config.yaml
bias: "none"
batch_tokens: [32768, 65536]
doc_mask: true
Each number is 500 + 25 x the weight over its row's rms, rounded and kept within 0 to 999. Layers, rows and columns count from 0. Numbers have three digits each. The size before them is the row's rms in percent of the matrix's.

# layer 12 MLP down (transposed), 1536x512, rms 0.0472, rows 925-979, columns 128-255
113:499550483527498515485527494480471546508515517542529510480516554504493523492454548519509520491528513505575519544502510511512499534490457506485503482526522475532502483520475495550455490479517510500515530529458559500483523525538460481535470548498476458473496475493449475476484507507510504537546521452531523524491500536507477516511462501524528466539504508476506481469505473514521512512548
088:499514518555472553485539541548492490486517504481488530494466536499480443454492541475452463494524477484554558501541455485503526458483495511440460470464509541482490481451542509508480494559492500490481515517524477480490507526485480529479477504520492519512446516484483519460502510503510453468482474494525517474508516497479497513511504470529493480485492518492516463509482471497490478532519
104:523508520459526464504505489499542492491527463519498452501536495515469520510514488508528492486480493489545523520528518482535488446519471514511511466500533515472511518478534510507540491479505523504464493506489451537497507496519508470529536517504462519495490463492552502523528532462464512527495511497489497530498529525534529530497492506502483493452498529488480503505541509542518517500528
094:518481474509531488504508506528537504466497473458508524499498510485462498480481496458480562477513493486513479516484510489516532500502510451523491490499530478527503489506492507515531526534504460500531493488508491482514477437510483465499490467471470496520526471474533501511502492453482541524518486494506505497495502510490496520480487512482506497499503509502507506497519453478507504506472
107:447503484467516478470506572475511502478512511516473497513510506521523472508445512445477501524476529519482546526500487510474477525510549533480496510482470550460522507474465521501554491515494524503517449522534485462464481521466538499493483538513484525453531546476501488494513514479481486509496501529499529465490504499464498537546450471507482470508491480491478544504506535512528472466513
092:500502510490509525454457467517500466546519531488507501499465482524500471520496527495539485480488501498490479549494517570499487520450521479520459510500505504483552517508456555490543488514460497486500479481476501473514517508499571516467506531481498464529483497479492493487469543496484484497451470500527549502506521490471478510437488507461473541554523533497497498492497505531514512477463
096:487458500517508539488505501498495548449475503538503489515533470525479488512504520508507494509504492518509485511481466495502464438518532503514518524523512533526527462511486521468498494510507495512504494514522504486530471467508484540507501496477492491488500485552513516446434480529518519502482489441534457535510481490508487492513508483485522488472488514466490540483516505506521500509473
092:466515501492490481495494505486505504528517453519548527534501542497520500485492515532504491492494488492564504489507531479494532486457531494488509476490522467533491489524522526489478527480446477524491505510501493519505481501490457525579481491544507447544534479478521474549504515529516517506464473501543513509494482480480514445474513529483475499507479472495514483489538483492490514500531
106:509520501499465521532475528513508492494504496531503508466442505514528504491546559446501538516567498495509517529502522502497536514508474489526496526489468496525555529513488516488576462461528453483480482502516479504497508457478479503455503532479478520521496468468486537507485484521527516467499472478466498508500454480461488500483487451466494476514527554469501489508461510462499504485496
098:561560513528435504537455469483537498520516489527499526511493506519519487493502517456508492509513490518523506474508493525520510539483493493478502500511480516504488489535508505478522509512526493506526458489504510520510478515551484511502507461492507493490509466493472537512526484488469538463515486474495540497474542504510491518528528518499485478497508497497472512462513507511522466526516
105:490508481464531494495507482482476517551462505491515451541497535516500503493492543491498521515529509476515503495471514518543531486506459496488538494500516490473481513463539496539501521514483475490482514483502515490499514481515510479461470476514471488481512518483544499515504508487492510524515514552523505447494511515534537549517494483471507463553545498475500542518503519489492492513468
097:528457562540523477491454494475506466428531543476469494495486529483473487526490533528472525456500522490478564489467489449499474505561537521492477486560485521503485497508575487491512512538463522496495510493495548528497501465485524480497489527476498526509439565494505516476482526476493495525514486509546465515487492511516506469477530487514504495485540501478498511477504496487472480470497
119:460507538482503512489511464506521540489504479534498519515512459497488490490522540498526537499504500508513482508489456491494480530506497453517498482485508506526545467465487502547490497476578518495483501526493578505496447514538507497533530512508527472491516521508484502508520480502536521458478508476497534501478497492506537506474444517503466522488487523439523487496534498500497500536512
095:541462492511482502487521524470506494488452513517466496476456503458521530562521504503457462521487477496496490537502488480527506497528516505503536513451513489496501496524536480491497488489513555476491511542515505501517518503521474518481484505481440464504500502498457483473545474473468487518499538494531501432507519484469534475444494463516503483501533534492533475483510462485476535525503
118:535551486488490488494468441454540533505509501528491528486490481520500524483532488526472503499475523518530488503475526485519505479498439462484506519475502507491502501498478549476523478476470470542511533508472492451490496501510524518505464489490518559467511483473443505500514502531528513514467537536534509523500467518556436499525506475511503512520526496465512545513479502518511512511533
090:518503501500481446461505476493489506471547500486556505500525512501517511478492454503505546540508489454516534531471507518480506465449503497500477490474444496535460532526578529495494505485514486523527484496495486497491464552517510515452527445495487502528525485500504454516496488504526462487515511495508498472503504494484488481537509534511507519527494499493486494562516467546515469508530
114:474511487509525506508453511541478525502500481516484470498449490533543520486554517493503465523490536539510553500499500527516488517541502470512503546502523484497500484549506511492564505556496523505484474517479486506517472510469538542467502532536481511489516519480460500476529468526512510483511519477468484507504519519493470446497457508501509495538507547462532521538498573489533516509495
105:500511507525483501529501494535516479501496494498508491479493512490511479513549501476546491517520487479515487473503471510519514550491517524496500515482525530535483499480479485488516492496482498491517507506509514494477535549515496494499501549470507533547501479502556506480510507468541458495529523521466475491503544480540518518516511489508497552508527482446471473523503495482496524480517
098:493515509497448516438495485498526478511480499481503564474475487546498475502451489505544473499497506483522530470512477478489476468516505517483513494520486463517452474502480512503503513490507465495446473473482552489499504516474516499481487480487516441504495552503455519510491510473553461522461547524546489478470496493515477498493519470497474516484509451480533501534475516542468493554467
095:474524494518444517529528499514504511468499517461494514450518530493517518461464478485491517475544557488520504488491492497511484472495493509510493522489471516471503509434488480525523473512483530498502509490518493485522451503472491454493483482531506495514520516522557479530529477550506461548516485526514545491486495510547491502482514508485431543554484472540490475516496483511536506472547
089:511503498531504493501564479518476468510481523505522489520508500512563504505495504496517499503497482514522487445501537548542479480497489515535475493537502506518514537521543500477504457468503439525535509498502510494488529502501526539545495489510511490499482518508505551523482506481491495513522490495473489527489501468487529492520525538505499522477501504543470517490499496508499495500493
105:474490482504510505526492438506437513529485522526497491504506473469522524492490475515496538499491521490573518495514479481520500525505524497487458506471523495510511497514461506516501509477527475459520498562517478480540500523512520491475496545482526550508489490495544474421510483465571532489513491471454530513507497499527461473478482480477510504601506514516524521506484468492528451534482
105:508512503530482528462515477504511539510492498511472491501482482490522535549537471568515520484497512531551484526499511511544506476493514509507507454499501505495496499490462497514502476503472467522519474476514533506478507529501512457508516525513485495494496482488524523528472527498505529507551483532455543559504458528492472537518528503466498481517544528477552482491472467517476524482494
097:521525508470511516497496479485504504494471558487491511555500497516501512529488450524484499498498435521537508491484520519501497493490495468529470542514484494493460505502533496517532481517474475500511474494485491449552541493539564502517511475497508518462532533483523517507500527536547481527525483492504516543519531499526499506486548478495502460528504462473505517541476466500494485524506
095:470482489496493501496476483515529511492509558480508434496515509548477478490500514491451510565499491510526493490483531483519493457504498517488508490463476502482509502504539517490494523475463537524555492512469462504503486480480506539484452521528512510522515501499471492502543541478481479505475544436522523469513443507515503461535516462502495481478538522528535534475515515506554480525497
085:529535514487501501496539533463473486491506458481494504488511511495496473492491535474495509527506520503491490471526499525511493510521498526488536520474507497496521511494494531557523489543483531499508496498477495460508502496445524464486477465478536521487480510529485506524449518501525477531520511528458501515491528486498503507470487550499487498479531497525469503484553469569522473467499
086:503501534487544533507506513493517497505479497512506459526451548491491495540471472500507499513499512522539523543519509528567469473500530517520485491504515438497513477465543500540515516489508445467478504464480536489513502530526537502533468454493480486510509550445516516477505475508508536465510484498433503533509486461516520511480488465487532504511524491548523534500537564451489521529474
108:524490493507505483520482499506478471483524508519477452506488471517536506526497498501525472503493537513505489453496488499499533467485481515449479522492497483507497473490514481462539480484498492556486479485482449489510516530508493505503454529485524530451496514476497483504485542498472518503516476472489520503484504559484477504520415579492478503535472523508478424496523482509491499519519
080:467507487518498506501490512470502532553478558540481550479517529519486526514531530465458537495515499483558444497493495498481502513511505519476519520498475530493535535568489513497531493501452585491470532540523509539472532502518497479502493492459502530466472498547465480497497546517496465513499532498478480492491489516505484454505497514492527474466540528459539471501537480523513496487453
097:464557491496505499468511507438480505510489521481468495508526478499526504510506510448468501495512472533456498517498456511498473548504467519482488497452479483458518519482532501514498492501534468491491473526497471532475511529456537507502445482469527523529498516503504497493516528521474484498532477504498482462496487552490515452500476507509483532501505500500469510496493482485502508480543
093:507496500480499508485525494498492547518499507476490528519537491467505548476492484543504487543500490485523444516495482527495516509506491514504521535494505487517519507538518517482529468505505469536533479459497490503547449486518508515434497525443478495476505551514516516464482499505502444556524498514498489489520539450557542456496515485452518514505503501513535503504488469530490489487514
093:486455537523505540500519494516523518522508524470441500532521531491534477487516460519479506476503484478505519529470515516491502542491541534499489502502469497524446526534497516514482515519519508524542515500515556482466454486565519482501524540478472497511486480546481498515511503529460499512454552504493525505478506498500531474503488541449520515477492495457464485477491520462497501480511
096:488519477492492507503516547527496471465492481468494482553498519478527517481442482449499487507500448479484518502473471492495516487565560486483433504487479554517513477503491521499495532487498512468509465457536471496488484463540547515538498525491489501507493498509488517526547527453524513500515526540481489515480499501443519478487477534499500497443502484496526496494494501522473510521520
093:500529504496466445505576506481554463478490493497504461481497510500494535519464508506488461455520457507484477505477487486460510493461479476511470515480479528486518551477507489521522470510537507498514540502511489554481539428521537489585525487521513523469509521500487465507502528501496474493531522461503481550476454500497465521511516502491487518510525484533506479532479473487498554507485
084:497505509518478492504501492470497549501474468431480460523490498473499465543482480513526497524518521484513426521537508501474532504508515511471493506506489494514496485485471486497492535468478495482532484502575469500492516493526488476486533508522495504460551532497499520445492503523423462549477483497501484519501479514460489464501527487496512537504526512490544514467495489511547504467516
105:532526513482506517485523507489476508491509502495459509489514505467522524445487498456531476505504507522539501477527506514464536487504495460503502511473493534472479532477482501487549492484485528506513472506493503491482526454499489511545541507516468479527499439500546444488497500489474511510462489525503483458500487487535476518464455524488485466466521470485509447525498508525477526490521
104:540492544520514462515512525539522498453527499499524464464469480505470539475484484517497512476547508477467472496496463487488497490470462487484515445521503456492469499500493466504564505501470433497465496484506526529490510502495496539506509520528484493464474530529561453540500502492495494470489503506513515502542522511499531496485510500475517511518551523534496485519447509543483510498498
115:481523516499521452518547520513472465507512503499463525498491496525472518536477518499490454519503539553515467457510469497478551497517485508462459486478468473504446498500523439499508500504525497467539487496492478519505539512485503450502486465503496550472509515510490543461493466544502495524485510468501524443482491492501463453465514473469534485522502535480493468432471480533533482511522
099:484510489510529463511524503469473500518501510503506525452530471519496508504476515536519528503492482454503515505504514424526499497449473517520505526508486478490478475524532503517485490518457539491514542499501534514469477504530517517494478504518497474477478461491439507510487512502488529497498513544491522549507525481524478523477506497544457518519460487510514509522503514474498466547482
101:529520565519453503506498474517546515514486505509515483472508548525509503542519467497517512471462462556501540465512474482498481451474494530528511475515469489503494579501516494480557504511473480456470498560482473489505457443505495442473515504448527511520469505476505476520487507529525517508474527477499493430495495510476462501510518478524492558539523504544510491551447549533509468481534
108:484486540475492533518508501501491522513506462535505535517504511535502477495512518514459466451464510478537491520516491532512518510517451475458519524536467507517515519504515514483508485528478510503499454510483476471509509501492486495485515516531504511489538504533476475530494491527516479542464518514506458470505498471490489446532520524468484500479501511494534491507504517498523466510531
100:522485504456532513480489470454484527503487486498466528498510485533499472471472532517495514512494457468461492554439532515535481509487520465477540542483505497447493504452524485534481520489496541516498460509521479496488522553500531463521502494533507529546482500485516441488482558488525478484469548504533503501518514461501513468465538498510522503496485484520525509490497466524482511515535
098:570493530521498488502473497467518511508497525516471484540497514502472481516486453491515507493499472474539483517508499508520488486499474520502518498521503486477499510488512560523499483485496506492497452521556495471495533441520488518512493483467537479462541520489468518534472499543522476531531532498498471526480495521474520494522493486491518504554474517517522514489552499489545475529526
102:487533570561519514555513512539474507504491476516529451488528488484489489476479546486509457513477450478528515516485501451489480427440505497496496503489520486543498474509479501495510522484515509544525497499501506467515499473522502498474487541474502479512507484510550491478499484551486480510515559535473490513448472470547515504480501543472494517478466510503475539527529543555496478469492
087:494476542476488493562525468523467496521547506477544465499478501546515536473518545492482527494470499546487482490463513519511493551492485505517452475523509504470489517496467501497476442519467455533482502485500498528505427435529511487501492476467497485469515493482479549467502492507474513505471499505490464513532504521448454508486504535482472490529475531499487484497514522504465486482487
088:446512478510526491483485515520502510514508516552497470482507498530492488515488528495473519510499481497496470481516491482506496502496500497488518521521556489539506466519534532495472493459516550511574531499503481478483520480528477463489506469501488462488529487463520497494475493519474514482493524532479538478497514512512472518532450518442499492468515527471511522484524451539470533466497
128:491505499494528467502496457568509500509507491415515497543510520476489510488490484533508488511530498499473463539524481481479519510510507515530481486544476511521531491518527487525531488534465497526506467538478506489517510490493534501509450505469509462469491466472490469454520480500512485504485461525484474490479522561504543495525511519507526493513507525568497461453492522539557494501496
102:490495502477502502489479491551506522449486516496508501452480523493472483518555478525465499478468475492496526443511511545517501521498488504503470500519471472499503492517502505526512502510502518488515509503498518507528518487548541494498507475459497522464571516473452506457481513497501500497464581506478501504497482473503480518550474515513457519521511440496507519530405538449523469518552
102:524507520521516498486442469471489496500515485558485488542491491470507492539474475499464457518522533510501509454506519496480543461508480497492503527506519486507519532462481507544572521498555494504495485507519498464499477519466476481482508540501513547463521532529544486482456460504482476459509519491495477485515547519485507553481481516518492467507473511504476511494508478487489499543502
123:460486534522497503490488546457519489498486539511489481498481470490491552527476488490500500553513509521529506553513485517482482473489484535486534496528515473518516455486505506460532508519512422486492533459480511474487476513511442504458508535466505493531515485535506514520526452509471462503547488532457502459475521501526511515507487487471523492515501490524508463520514491509533496509540
093:544500489525498514494492518539450503471517462527477478483510457515512519492494498507491490533552523461477504445496491522530487490497462478531493490485534504484439510516496498522528493486509533516519538533532519539517538534490480455467495462521526522502518489527491529526508525511468502494463533525496500509534523522503516484512489523475452515488485479506463472445487487505484521503513
101:535531513513472478519514510477470503484512483471507526478471472522469474424520482538483520499436531500470489479518460517479494510524495532507548469479492501443505499524511481501486454500520543519502518521448500515493538521465473464470456474490478483500464457499517485538506541499477499497512485443443521475501506515526497518461494436500484463532510513531490507474522470522474528494497
114:545539482486525545523462529485512504452466464518509509505503475498498484484484498482502519529546516458519477514515489501477525489462475488513503489461505507515479528487464517488531492492514575477497503484505507498456483518503456478514495552489529484480522492486520520462555517495553530493510485502545478456500507492510458513476478484539485516530513486477476504487474534519463441510554
109:551531490445501506486499523500493507555466485483532488487517487491543550468515492475551572484486485522526513510512548534511493523510481464525522565500489529482547510485465533499494512486487456495477488458495482531499488545493502492509482488466456476543491483529509481508522484489517496516486522483529491460524484468514501528484527471494520525494494529487493492522477484526454507491513
104:506512525465510472514510490520511504531498474469495525527498491540459490493513511539458464473511512486512533519434517487549490515513489487497541537513497487486506520547539522485528520496531497491530456497502534488512504509483510482515500512458479514471505524521478502483535496497469477497488496478506479501513511464480510511535514481515516499507514502518552514491474495516508517534546
# layer 12 MLP up, 1536x512, rms 0.144, rows 926-979, columns 128-255
082:529483525502490497500515488532483526498469534488485502507521543476492504494463497486490498498520459492487547473512486492512464504525508484487491488510469520478500515472523474529490489522514502490531486519528514501483503493501513519528475518485465525485488465453505455483559517524479480498584492503537508455535532557473519484524462450514477525478466514444513494508521486474483519496489
104:551480501497495541463519499498474514480484472537535494502502507507514495485472520465505499549457473530455521527542481418486486467512531486482492508522490509499512478514544499487498496503532545505489460500484466548507474482531510496457512493494527539481470481505490472494547487477479499536525507509506505484510477511529526478523476501469496457511462506538539552476530512519460503524497
078:475514510529480516485491544489486545477532472509456500483494507461492488480517524508519519509475536531526545524529484507528543515517520506542466515491471523525527462473511470498488512532471435517515510513495450483546495469506526503475530458494449470475524487468565511484496540511540528518499490511542496510508478497504528485492513519493499507461503498484502484510510464468504496508520
106:519488517500485508535506509531505454517522482504528492519455479501510501543525483525534494510541498476475465524484475467518497454533505484510489458480494469501458491471505482447484500520545489523505465511460498456500524546500527536487490491513511462492506463518476434459523455560511521499507501490512472504523511469531501497502523488522487569526498515510519461522476480516477485519497
099:476491541477475451513521465491501515530498481489499487483517545459493505506457462498500468517502488498495453518475511563495545549521512458511500567531502484491516482523494497545524514477514483489521543488507484496522504526503544540535511473479496475486455496526522501530514497491461513474520475540505523487503512426459515466465546469488514536508540441487523480507510466531503524533494
099:520491465486557497539547478503495519466450481516512523494492489514523450494485500460505507527541485521494497489498452501499525466493546525507533514526516512537514504523477471506499474525488480506471503471518547504519524553502477507494498487526527486451537511499498491508502528507510522508477482442463454539465488533500490473496483509496522477493480516482489496497535531478477511518478
096:520478495479514527502557547534470529520463462492522490520499506485516485499531494474482482512517503504445531486531497497563504508525493525500507494518507485471501486495498532546535494543464519521494516468520499472494500450498520509507536494554498452499463489534465507525514556507511478472520528519480524464503491467518493517498471478476521512499485515501512474543512528446510472499500
111:535468501515475441526527504499512464512488546500505517477488466504480516494505478480470494531500518471512536538513479510466541520512481539509461500471470505476477490519509527486506458496486487492466502505499468507496523476480529497473550508521542493530463488491484487515503482486487511546482505524466524483508539476468521516533510482491476482477481474542463518504481533523473519509531
092:517516493513437484468484482497498497502518504526498512462511516526535482483455520469497521492490510544482498478508493458500498517504490500531518479504458521479505499534501478505522502484470476440501465490525513489502494444550467473518537487482485487494518491524477502485529511513481478501445487483516489491514506477523439509548514532480462453483516499526499537514511555515505506490489
101:482471495437539470507487505485504500496481517523510497510488488536473489517535527481480490523518538512404520502496480530495483507473470479541504512517478495502498528470466496507501483572499531459485520534547551481509462446468560508494543501500524529477499511494514506452488475476494500490495505513512498468502490503462504487505478541488477480492546525495511519491477483526560493461491
097:490464507509516508473521519522442488445489501508487553474501491485502540477509528539488482496505463519487548473546497508465488486532514519538455507453532472490474488514507494485467500491462471487532444507550502518516495520516512485478495541473490497512526520479468498526515524505526474497529523533501483499515497484477530482490484480504488504506559459521480525496522501527489450489547
136:481488513483504520474481490492507507517498477542511517527508490491531484534513499503490513503527515507483483549510501508503458522526521557466569512483456464480487476518538535488496492487539467507480522484497544524550499494515504462475513478501484457517516482513465508524543504516467482478478539479489523523512467505507555531513490498477481502462512499501484512507495487515502490510503
094:519459531507512488507458495512518504494484497501524537481528475525531486479460466485504482521433477462501572471509525541507543500511503527445500544515473475489558521463506464503513428513492479519475468515528566475547496508495525489492498502485514503525486515503492455479461542505489471518537527543470490520481535523556497507490522525531478488462541530515465516462469455523497520503490
113:521475505505531501510521475495457521541491484508476480472481532471506475487518509509506522496510455480535508504466522444563536521508507493506511528484529484507473481551528534470465494486468465492520476466487532514493485544505468502530505502513487549486500497477487543495525498481520491490508484492486527552505503491474507464477511525484546486473572492510450556492503481497516521511490
095:499473496483513512446502451497451536482504474501534555525540499460518528501497474516474503459501531468471514513540511463482558510494496497504504474493475485525477511503490453512458508522519477508500481476534496507477522517513512534508501465522465473467481533505448534528523502541493469506500504512476482520532495508475494497478515495536503529490475480530513480507529484518467471536493
114:548505474532480510520501503534515512460496509511478509511490499492480550467515502486498523491499500454475522507497484527458497569501497488519478510514486464499527514540492486520513487517494521510530514550474459528529470513491519512481522484513512526522516537496463510528524495527511498462504535481466494513446487483531523429487455458493535517528492450473512547514507525520524482501498
089:519501527471519509481495521485455485528489479521454517495490503517484489484472498484509506511471508503497513513512506479500508538516521484507459516524513532488488473530500528492458499491488516510503520479490506479472471515510490472490493533477520517464532513508517458488452479535490474452472441506479502465512468503474483491463529515463519531479534500529497424496511510505511504520516
101:519467453544546470509524466526506514498478484475525517534526535516459544489517509471478479506539464518559567535530513463515481506501513510523487476485509541516445521538490486471478515511478507519510552498520493529490514469498480502468530483529534501510494518473556524495537499484537476484510479532476500497518497552447488504478520504502474472535524484530556473486499474518505482499545
104:507480479497484497528494496496510518515481506525489529511510488507538508462476462516521499497558568495509521512507483502494418492473514506513534514458494473481484455473498508517476499484512484447478445522488487491476526500492473488473491498438517508518519487537474430488528540509496496528525496480529524511503451493490468502533510471481504519499523488517484470519487489481507534477466
098:480502519482458498489473488512503496461500524518507490519518482484469538516475484491492486452528503514473494492526482497492519484530488472473480486480508485449502467479470522499495482500499472461488460482504479496511487483507499495487516491512500511474495485457484479513482481524496471511494528539539533548497548509503518527520461517487531536495540556503504476474470463539502495509537
100:511505473503530529518498528520477517515504501525497504478489490471559470494483496480508531497514492523501461506481485505477535488517490495463528506478493523515469503509505525521501524539495508500539486460451485514512491519529478519502458506542505535478463484473521489504512475491517517503509476500515482522510471507517503482474463538485540448499514451488495537496440480510513457503555
099:537534531537500523490530465502488505504523472487497505495517503483468527506514460468483529494484518539530466497520485472527484442484476451492494504491475519498524486504502483479514539516505517547516441524498505564513512525504531503539542486514486485490513484492487471506496478470509504474541498476485500503530502530450531486536501480467503536517494475500475485497511491487517462471470
095:509496508511486486512506507506552468498512491511497496495448543507452548457508565522553520512499526506524516526483487511472515466529475506476473544486471540535517512496564481536501458504503504517504512481455509521509513504510503516490507493502481512522542453522517489466467499511486521446492466511521510530541539494508518489493529487487502510473521507538499496480524491512485508487535
094:482455490485514536506464480523523495499479512480512490495560473514520462462547555518489508557557474549479511490505476527512492480488518528479532538516486483447455523517521472517527499572464478525494507480532521460495509501467528504501484496523512505475528503519507469469542513537481511503486510474484477497495514484513486458558531482489516486488525519545456482525545512522501473467515
083:481509522523504476481526523488474522504524474483487482520495478537505493482493506505507544504520481510508500522479498511495488528476499530446520475479480487480496499459536524530534501519547484485486501497456481472498533509463534503509513509446511464527461472522533457518501502485549505549508509463518499494450492472485479522464496498544486526491525530472534491501485448523468489531499
085:504522459500496529545538486532473496484491495457512510490471549485454479539523520465492556524529501457516507520502522529478486503484534530496511548519511490511499549497529512455495525493459496553503470517508498494486516553491516512529463468486482476536516492484519483520480512556494527540526486490460524483499502505485534455499476481532516540484515441431500473526501508498462530512509
108:471480487513484531478492451495456490487467506477486478556489508517480485548468536528521484516534480490461529478469462546521521480510488472474462484489466444503485492503525514506543500508484490498505480471506476506561501509530471496491506465502533467505521515491465471465503490517494510474499493529513555504492493486507500497472502539540516486530486485520526462535443502490459473512497
084:467513492504492466481475485539502512497456499492486527480514492506493531510514519506453520511510502505478502509508474467435465484508498519498488497489458480513521523546498525497458470508474501505497504464531582501516484517487539453500498487500465525493458508491489495535504500499510456524509529514476507465475511493485476462508525471445504492522482509485527470499518507491505468508460
099:496477521471497522524490487516507470488469476515548512497509499573533485503482514525497501503464477536527439530501518468519487461516499530471513481483498493520527461487537485484477522488469527515523496522540510481479531509473482500508500501544554510480508510537493478496499506503485505522555533497468541517472504457490484496483511469501471490504520497542488508488551484505488475446513
092:559521483466529500480495498505482512492504468490471533502513531478501495524518506524533493499480487486477474480495480498492502495506496531495519489494522487515463525509554470474532543494524518548500480478537497523503495501557473488499488497505495495488502516489447484536454531513457497483512518533503459474483493492521488509523486526470479483493442459552523498483540447531521467564469
096:521509534510515462541495505529520542460516534525468520508525544518483494527486489509483499538504483460527488504468477548496496519451493525571516450530511518520497487483513525503527535523509540510481549519472478513507515493499430548518458531520511475554517485507491472536506483518532498530483497501477495517508505493505482521529508493476501495527455441494546519477497480497533478474506
091:530492525473432474479540556498501485521534500493500479481503496465486531516504474508474522496484499483563532486473547523494507470492511526470482524472470517504498508528489508531471523527462495468540482508509473503481520472550519535494459538469513497468448504511489491461542517434519505450473489523532464464484497547467490536507485498499468457459477465486510449468511453479481512490503
089:494489484492491497527498463503455521467481464453518501491527513491515501475470441493481483496524480436520556518496513512460516477488467510506467461510466491452486527495461486506513493484522479522518478506528509544463485515567451505520519479467510496522515471498492502489502492494549471468546519482519501538497491437468526515578487465459514508502498449495511510529457483504487507481490
087:505492504497443463508490512528549495531529478511499506445499524484482497469479522541440501527475509521552461503546536491519490492528542520501496501496503550520481486519489519493490479462446499492474465507523494511537538505544487532455485486512516503546570534522484484488552497511448513525507499494536479512506500520516486488469530490487489510510483528493500511514499508513551474537510
128:483483516496474492499476485488499505496476443479521511502459533518527501533512498486539533546499467505508489531489500529492474451554474503505489501511533504489507490565469529511462491524521540520530514480518503521479460497509535516464509480488531520484492483505490472519481487486540501492501456475496527532488490474472468514507494500483468496467505472519502518505476470530520499516525
116:503473506543521459474432474500453468519490482491503502505450537518490497487505506514459473474508460481517520482505544484448497518495481427470485474504512472518502483530474446449517492513505502469512452488550469509471533499500525518507481494519493507561501525480565484546516511523526487499538504491478504518553544481508528542481516500479478494491511512512497509504475511541530514482492
112:458477459526507527552534508502500513501520486501524495529507497460518462513494509487501469523521541539485501493511444548504523502525542502451507511550488523483495453526462521486555519507508474498538450470526515520555509511479505504534498490481519529533499495514552547496501503522495486504469452503481488476454483442486539483453529482539490455516497475454565536506505489496513453521506
106:511486480522515509518477484448464531490474494504478492537492471492497476489465484501530484488510480467506542513483503456513482499469461472497468491502444491498474498498524470471506493516459502486518500525521465519481496483492535496516455462532515495492551515510495543484487494479480462495460499500492508542496552541496449478477484521530538486518483493503519452557485525485485480531474
093:520518515504496527448475494468480532454492506517502465489489491525502483483461530491515499529452495507477515504494461490498490483483500482487532543525463494510476485446471568550477516526468496521514474493462538482533462461564493485484545481492479483490493481542504516489510481517500511504489513518554489484512516498485522448472490486506454492502501486531544508544483440490486519535505
107:504540504512538503542495520473544519503447506471524479500484489533482493498479512493541506457504535506517533517486484547513490520488570476476463512510494518476502456477513532542472469513480503482499493495531487519495511517509521507509500495545465508489492490500525471511529495502481465505502517527493495521514522473480490498466482471500482530478500493510498485473472553490481471523501
096:525521490446507480465498503474505519531510495498488504515488519496439498483479509532508497524489520501490513551481476493547524500458514480545487537502480509497481536486486443506505488537459555455529529488501522491523476556518525474499518480515545471516513499528487482474497536531476518478502467557500522488509481493510507508455543494468549477511484480506467490531520496518492518457514
096:496482528501505513477466504449493472527565518476503475532523500512490462509474512490487476463471497530485488534500500500515528458492515457528472525464503465487485506478547503460488511515486514473514459540510489498490564452496464510521497463471520475510490525484455505502466484517564448460478461550471506491487485504479521529488520527466504531523478542480523505483522482531510496457518
099:501497481525536521504488427491513535495496498513457532489473529467526489503509504462555499488490483480479483520490488491485506489501509500493498530509494486505489503472532479486530522460507497448541509480539481493510572515530526482485503467500522462511519502500493508454464499492500466531523508472518477518485541509479479500471484491472498516449535508519492505460494521534476504485522
093:467474507498472496488489495460492498463452494522501520519505517521525478519460460515516497482475507515490487479478522531515481489555487491517517469495495488507481474485511489506515500461451488533472509521486513531484482484492539530484492461505517512531530516521528440539491515481553514529492475459477458444467486507511552493478514488486540499462485476517476468507497497492493484493514
085:511477467525489517459490490552501486520506473552499574537484530521506449513468498484503526480472496518526473472526479501527493523512520520515474516496480517496550488487521548516472523520467479518508547494481548532535520476516468523504544476504439494501527488514501499461523498508467466441507501535495541471500516516507483494490481485519474502490545511480508475501511521496459497516495
119:498558490529454437490515448534480448487529471431510492516530540473492478448500506472504490516519536502422502524472503480467472524476484483503507495491534470567509487506463499533486495482505496488471522560546527500514509528534504473531510505511528503473449517502489414457500491487496499486487492501479522493481501502533488496473473502487508477508491508479496545486472483548502503506478
095:489543488493450457515508522482532508461476478536481558510460510482477503490502477487465550492472492491480537502571520510453514456473535519479505501522482472495501477475492526562501491478530489498452504494500509541527552487469492516540494503510484569482503471458474479462491456505463525467509476528504475500483462459450472508538516513513471510541485480551459487523461460480497521525494
100:496532461466492505489475489490498510534506501465490482458507535472496510480439538492521484505421551490519491499464481453476493508506558517501520541532490496498506491466519488506504487482495494527508491469531511490481415487493519514473503506497491499519480509507475500512511519452528478486497490499473502494495509509460508468508492518473530500511491478495527499494486535499475499505488
110:487491479511518502491550528513545512470472472499557520521481483485531481511511497490500530522486528488530480472474520512496493516463449517499488506517469485529510533506524522487486470458503535492485545488533492486523516467484553491502489527516484484480449464516506497487489506505516488477513482548525457431471492496518470486490521495484458486498506499509478484550491488476459481489499
099:508475510512473515507499501501483489494486492524500507466492462509563518498489488502488487523542447481492507483485537484513504517524505485505499514518514474553507512511512475510509520539451473476500508486495566533507453564506521505481493503507519486451499484471478498513478514523500506525491513486504489517454495497482504505524489534475504495534509476518511479505523514496494501496459
101:552525529549445472465490560495522519468486483483473484533482481464443519491497491505517506497455485528474513569497481497477481495495516501485519491473505490496537485506434530501524460502540513447490507498521507493519525483505507473476523477509496512538472503477494477507510510519518541483510471480503474428497482500462515466491503471504495498553481473511477495501507454501432479556439
104:517459511497492519485508502525477523531501474455546478554550506463493509530529471528557468493477510501499465511472528475526504465493460528474507497552479496435510423544579468472492496496472497504485497499489489482509574518512554494476496493503487549474543493474473508473482493517487478480480472496463503525525486526500522460503504493497540479488481522510493546479467496498468513492500
114:502521500484513506460493452475537542506515527437532521475497468493488473491429481545536515508459491505586435511457524491506494495465516522479523544472491541511495455477517528497505487515480515460515492529507478550548523493511560514534512493499512504532496529492482499539531465494515508514527570521499496465492475481507513468542474496495516469482522509485502540460497447472526501532487
100:513522526499494527534510511460498500496451453482514496527502507490496461554483559560515484461512502471505513485520522474511525483495490508458467440485477553515467478479524499532513460493463470500519517476481511485523529504542464524505483487514508478510528512506501482487537546481430562527499517513504516491456493530518542498554453525470492521521483499536487522526507493496528498454494